config = dict(
    vocab_size=2048,
    norm_eps=1e-06,
    attn_scale=0.125,
    beta2=0.98,
    final_lr_fraction=0.0,
    doc_mask=True,
    train_tokens=171300000,
)
Each number is 500 + 25 x the weight over its row's rms, rounded and kept within 0 to 999. Layers, rows and columns count from 0. Numbers have three digits each. The size before them is the row's rms in percent of the matrix's.

# q: layer 6 attention query, 192x192, rms 0.083, rows 0-63, columns 64-95
# k: layer 6 attention key, 192x192, rms 0.0798, rows 0-63, columns 64-95
# v: layer 6 attention value, 192x192, rms 0.0749, rows 0-19, columns 64-95
# o: layer 6 attention output (transposed), 192x192, rms 0.0651, rows 0-19, columns 64-95
q0 081:537532468457496538477496503532479497461491477459513499525497510508473529500535475470459523506484
k0 146:499509498464479497512525497469474518505505496502496493472484535488455472478470520491469466512495
q1 082:485492484482495527498497519498542474423520530485536520475461475555462506507511522492446499468456
k1 107:521548492458490484502530478479488518526503502499500468496487524476443483489494496485483498502500
q2 100:530486491477445478487512548494502531470483513489507499533473516512465484496557507499477482539506
k2 113:470526493481486512523511480487485481520494479524501491502528515470445477476456517471479457526499
q3 091:497511489537539498474531464558546483474522465495538487456552470504528516474456478513536502489496
k3 103:535469489534519522498460504516527483457515499493498549473487504535539502534531522500503514502497
q4 098:500513478528474536491516517482498501572460545464494527439472464514503538519511506500486501503537
k4 102:500457522508492483515540490521473518500461536517576483537522511472479518471485477431469519479510
q5 105:487510516508493510474509496498492529503483495475511476507531460526512472462500511514496499504510
k5 096:494470477507542474526461572482512525482497531457507477470479520453479492510522478488508508517489
q6 093:490542499515508481552502486507481530514591525527544487491514524499508498458526557486524474505547
k6 095:487487513546573517479478506491540484519546489462497505529534470538529531498470531513533489494495
q7 098:482510473480503493499555471477498469501488511537477496518499500479509506517520507465538517475476
k7 096:495521524551486500499474468527538526494515495515492488538520502516561520503506527500528495486485
q8 087:500474497480488491521504531469461495509514501480540520548518518471460497513528481515481503534513
k8 101:506507498477497525515546497493506515501486520538470487459473499512484493489494477497506494523495
q9 091:504504492529496518470510495503528485545519493480493492438509502533507498497453485507510530508502
k9 094:508491471462453455518483488511497526452511537501526556522481516473487508497524519508448528536492
q10 099:570464479522488523507495504513558514509490494518507524478488485522528524484502465540532475550512
k10 096:498511538475500508499521449512463494491483493520485537519506492506477516485470481500502490511472
q11 099:547522530458499507476478478481497488499491539506469453493496512488520476478488522522482518498467
k11 102:510488484536530497456507484498506509488502520524518508505508492531498476537477506513471510501521
q12 103:491507509495518492504463489534514464480489490521488519546487468498498556486523440527499511484501
k12 099:514520484504505508474488506539505482511534527452495529476478510475492516493522475470482484492531
q13 096:433507496489495531541489519497517494517539496516533513499525478457455525490521488479498491502519
k13 107:503523506517531534489538528498513504529458503520510532497476548505479462470461492514486477500514
q14 102:508510511493460523505470513446483532493573485501486475524497503484514486495546538473516492538483
k14 101:471497499511513496525528492506460477484525481455463540443502496484494489482450492485510486554513
q15 092:498518500501510515493527482528513462463460510498502512460491485507494495467468488501476535487515
k15 097:512520451473493512514560468488467489511467488541499489512536516510488507480492508506476471485501
q16 101:552467468532510471554505526496453488473485503484489499493492524535465531500473508523537515508512
k16 111:492505468493508530502532467510521488499500501523492545522490525494495459487500464484464563503509
q17 088:484488479493490458522505510499495508521502467458499461476517546535481491501483504501472467531531
k17 130:496483485502482514506549495481529470487478516545466498522496537519488523476480481479477501524472
q18 096:498519505528499462500502511524511498498517530495525511495470528501488540515520474543463491513492
k18 101:485514520495484488467490465505533488522519530489480546506476477524529512480532537469508528507480
q19 091:485508491496507503458528486462522494493465467487483484465503518467518443489483485483521487513534
k19 096:506484489488475460520531481522486501504492522518501458493499552505499513494525516500488475505500
q20 102:532518505476495485509540509534496478484460511545486475452503526521516485519523494507524499464534
k20 105:481539490486463478499488515500525517507474500521541486534506509506507492498530457489503518487519
q21 105:500496499448519523481485443483488510461489485509474453452499513501474484504484506487500483501488
k21 100:527506521505501526498476521493541439516502528521539488493513523537509491507518499495519469501551
q22 100:525512492509499511475473478428515502529525487475477520529523513472533488533479471515511461505492
k22 099:498509549518490462486472487488487487486524470469518485484473460509541518509554523476539525499485
q23 100:480523593498521503473512481452516470459480495499483472485528493465527492494485460496483485514502
k23 100:525502475493506483506515486522465512500507478505463484461492518492510493506533546495536501504505
q24 102:461491493485494510533479508544496472530542489555498460490486517461514496521491482514534458473512
k24 102:478506474508484515531538499482494487492530462532484579479467499513500490469500473527475538487481
q25 096:488511500462518469488553496490478513472459530520490479513524494470504519440507478493464446533521
k25 102:446520556528541524487491513510535418493492503443521510492505510545477525499521486498498493478503
q26 104:528451451467487496502471522526489480510544486487487471490473504460487489510525546489526483524467
k26 107:497488521511483540510508486498488510481490521500476498504469541470466471539489455506492476495502
q27 102:545494488527525476496474546486503520494510520477493511506503466529461500490524512511492543509463
k27 102:493466519486502523498526487500493510496521505482543487497486542477479506500493490459451465503471
q28 101:502491504512483527497473500515438527515487502517531514480459508504506495505534514474490534527547
k28 101:510486476497510472568515509494504497515514495520460480473481487487438499497499481514492454520470
q29 092:526527452497484431534507515537526476486500466463525497504538515461477473463509468544512480500471
k29 089:470496517505489496493460472525497520511455526534526535522476532511541487505526465531524488486496
q30 104:497499451499472518479518566510508480459510490486509539498496495456530503516497485461483458481520
k30 103:499500525516510495490542499504497492506495516486541472483483522469481484499481479519484468504492
q31 103:508507480497483502480523565531493475490484480493495466489486513488516496499502508519531497525518
k31 097:487522484478495474538498519535498530446486479502505484505488560468433494516484457478456504459495
q32 131:486501523545501528507495466517498478525510509510510492480546479510530494500475496517563518472516
k32 104:537507481513516543476479506493522485462529505485515525487487512495523541516546498481499507497502
q33 107:491506495514485488483482468514496460493554504502492459486513469514529486512491519482552503462504
k33 101:538497471525505531491475520505537498468528518487501519512521490509495539532541492477479554495504
q34 075:551505466536525507459498471529548521453519533471523515500493465550511486490521472488511525461482
k34 093:501468475515499525511548517464506521513508499524511508495515513506477512477491470479457463489485
q35 085:471499521508502505528496482517464475514481518538499513472498503458512521501480481552487491511530
k35 097:542494473475502469476463484499528466466500501453528507471527503483502491504503496507506526517503
q36 102:521493498511515526478502491503530521481473441487481517514513488504517496524510546496503468510471
k36 096:526513508496483520522490513512521514558524514523490468527486534560441545515507479511511448465514
q37 104:537495534528471496486512488524509490469508519498488503471520501501542509466507482532501495507502
k37 110:504555468471518454520530506510518516484523522495511494499491501460466511472476513488468490463522
q38 100:475480554474421483492511505496510490487502542479488551532467535459501505512506476496494497500485
k38 107:464524474492486489480505505524469487483504476465489458476493482497534478480474530519511498464491
q39 093:482496536506554509478484516519506495486479465494507511522539480513493513507463484542524498509523
k39 097:484505540473489461511454538498487507488503515446506456485470499485474487501530467492533519500490
q40 103:501495531504495486504539482493527491476388508514495485560489495472546517501543491498500511482495
k40 103:480543477488474472509518475523545466530505509482449514506502510506488471498516484523513459511461
q41 088:497503520501446471503493478497447529487487515536471501464510487503513494475467517485483448530481
k41 102:495498445483493523494551486479514509511482508526503480522498540497481511513477541565476461504486
q42 095:551558522500497473496516508499438537454534508506490497486558492465540475465513477492524473516451
k42 100:467488514523543460553466507498513471462542489488506502486515504527522519511505495489539511472506
q43 088:496516513487512490459467453504490507461500475476489484435535520504509485482497547509499481486490
k43 097:474490491499514550472460509501536477469476511504504480524477512486522518567497495495518514526519
q44 097:507522466506482485458497483484528521501507481508495455502490493485516460464503498525526469476524
k44 103:504455481510552531493506487507520481499510473468457516527485516505542528527483488511510473535504
q45 103:512507534497480515488491497486522530437437476472443500479486508495499446512489493485461526526504
k45 105:476463495500442481507551503526505496526486512525517460525514513501475483503487518531488513519513
q46 099:497472506484489474488513469473503539483457510478541473523467474510486510497520517491509513510491
k46 100:495511524485558487473523487538441501531507520461473487522545476494540520499445487501512489481509
q47 103:510502488481497490475531475504496534476472499535449469480506513485494483421501538493508436538507
k47 088:493504529518530556505497480489556476488498521508504518505506523510519502508475493524528484509532
q48 101:493536484497451502506502493488520502511539480519486460489508511517523474483556458501499402487513
k48 090:464493479464555487502482517480496476526468470536503516488491494474507511482484508496549506514515
q49 105:516505527517466469527512503434461568495461538525483460513509492486475499504516550524500486496474
k49 080:476509483508490539480502459505496476497512492530507480513508480526484467505507477506502525514496
q50 104:529515474492475546517456497521506520526543494471549505540505533490499552532509482476463427502547
k50 098:511515502502516452453498520526532481482489521496478529470486469517495446528510495475504505487474
q51 099:492504512521486526527527503511517529548559510520524480518513511485495497495470519516536476533496
k51 092:493492527487473518505479477508483497477480486483503534507485498514445471472491474502518530479463
q52 106:516484495523469496503461504524518477530528517480495525532453501498509543480514528466505515530487
k52 102:507500504492483501496469507484488524524527485526532529468526464513489510506469513476485493520510
q53 106:522478488527474495534506501505540514520524486498562513504502512522497528510549493486547472494528
k53 094:484490496476521480496488520516439513461465517459474502503483492488482466511483454509537517471496
q54 102:538480538482475509480509519557461446480511512511504530472489508494553509505472509510514493450528
k54 094:487520458496499548527472490517501528500479477507530494510488500462493519536492512495498542502497
q55 096:518477483513456561471459450480512464508553518455540508516514501507488569516512496517556510510532
k55 095:499484526502526511497467526518516489504513449448482517527503470486526514481470511445484477484493
q56 096:499532513524509467526500472512487487486490511497485480488478515507495488462521473486521472505525
k56 092:474514503464456461486485491503488492520497512523467456477535519479506486482476541528532479518491
q57 104:531545518529559504488502500523455515487492507517497516467466504565510452494499481528507547524524
k57 108:519491511484497513516517498462481533521508489478468513480536496490478499525495499518528521500510
q58 106:536492514512532532494489520489483554480527522511522512495521468507493484520510505497480548528422
k58 103:520474529504531463506526526506490494490497477486495495495510509485496485468447481531500494475490
q59 104:508514518509470518470443526519540525497567515512496511505489502490482471487521487484463536515514
k59 101:534461460498525481524523538489497517536508520516520536473493471480500483509491504524482499506489
q60 103:437509530488500471491495473489506481475503516495570447502481491512464505496497511514477537473481
k60 103:498498489507532518480472502449521471515509514512476503514508492529509564479484537520499513497492
q61 102:546468498522507480504507497524539507489476501545489504526467493535495507439473516515497501524501
k61 098:493480529468508509494514469480455489446475541445502504490535525534482465508443493516516521484508
q62 101:517475468453476489493522443499484493478472483503485493511526497480516493514490473502466479515546
k62 095:456505517481496511562507533502542483477473521454531469499483500517470501528485516487468471515514
q63 100:491508513502498506530490469533563459524502462528499515510511487495477515491514494508484459484540
k63 099:500506470501521534472485521491488515505492509522513541469511461492506504491501479520523477545494
v0 117:509502546499532505486482519524540519508545516473473528447479530531496495490553482526546550516487
o0 114:533481492506508530481501531454478427555506512516480466498540461547477488511514459514476516524498
v1 118:505498514521478512464494499487506546488523468508465490515481435467540529457541524471478541517477
o1 112:488502490485558559516520496519475481470533513532500460467506474481489498472480511500543483491532
v2 109:497513502516525505556503494523487504480498494496427504484501545484498450482535486511512522467494
o2 095:524501495519458423467489502485501494494490429478495527490540494512526510552510500496470495522496
v3 105:505503511518557493515451528489536518493509518532502446500526501496491492472509480527522528506494
o3 105:516469512536487590487543496487487492499490492488486500456563512517501477472484460505491517459513
v4 124:471514550526483494514519454502500497508496488522502484501482520493477492457508460536466510498558
o4 113:498474487493486463504496489510503482495511499495525526507520507523483536499509492508507492505497
v5 097:474477508521527521458555512486469471473473521506517570500497435488480503503530534493460496531490
o5 102:496530527489524508453526531486525501498518532557468502519504488492465542477487494511496492481490
v6 114:571503442529514489553493501482524533527530481520479505472490478493506493473566538550473491538500
o6 102:511483478495514557515524512480493444498487571502519507489523487530501515475516475524493492484498
v7 124:521524487514505520471479532546532501506536508504500504508488514525507486490523514517476479544477
o7 118:498494515473502572453511512531528459501516534509477507524517507503524529496473488514489484504489
v8 104:587537465499510440497505519493527510504523532518493470521514527483497445521490503509499471513448
o8 105:474510503508540504468515495471519487473491517485498533485481498509493513504533481518480517530548
v9 106:451449505506485470491501495476556518505493535500550483498528496512502504512519446475499450551494
o9 113:500509453484455497490482495530477484503507490515501542557503468490483505499513519481532474489474
v10 104:461508486503477473521525492506530526497521528477506464510530513463487487484511497497558471510545
o10 101:512528479497497432462460532512465507493484458457501490550502480499525464521479498530482511505502
v11 106:490480504528518505503523517459507515522516443551496508470493528512492529539527505489477548502468
o11 111:548509492548505488499513454507479471498502468488484508476512538514507501525551520467533520480520
v12 103:549535546488531509509504442462543494502526472537511501487516489489496485463495567537562508519474
o12 106:518479482523516540566508508476508500492511513488511510451480508535514474485534474513505506527524
v13 113:474507429507496477500489524481471514509511460525554529534513454485517514500497501484474474483503
o13 097:499512506501530601468551472545507518438467540523466502484490489475487506472509505477532503455498
v14 108:469507455479572480503524509494512484491502471516534458497475543530475445502512477494514453542513
o14 119:545480494529507455517507503482515496516518447478485511502564501502510486500495510498489537492477
v15 103:501490479503464461467518513551528471519509562523552501524494532496504497526525485469492493543505
o15 106:519473534490521464496427530510514477547542455506528465539500539542492508500469492542476534524516
v16 105:524518530477483520540442542482501519488487483486472499453506479496528485516512434504521473511485
o16 109:455504471530483535480493517466504454502519538475497518506505486549506509493508507482508492481505
v17 110:458488502525506490484524550505514504531527517493465480468465528504473476492508489457498509514466
o17 105:505545530534497453471484484507510466503492477502497548526508530465507497474477511466504541478508
v18 103:516512528507481509548515478468517457513547500469504505508511495516500488511517544463497514478532
o18 107:559484494494464522489480505510449494518515484514533486513452513498508488488556481537481486506495
v19 113:475519510484488489535520460493469494472474491534488486554547503525461516511484495506490497472528
o19 095:488502481510504435501475489485518562489518465483538486540511544476492519472495500485490506468507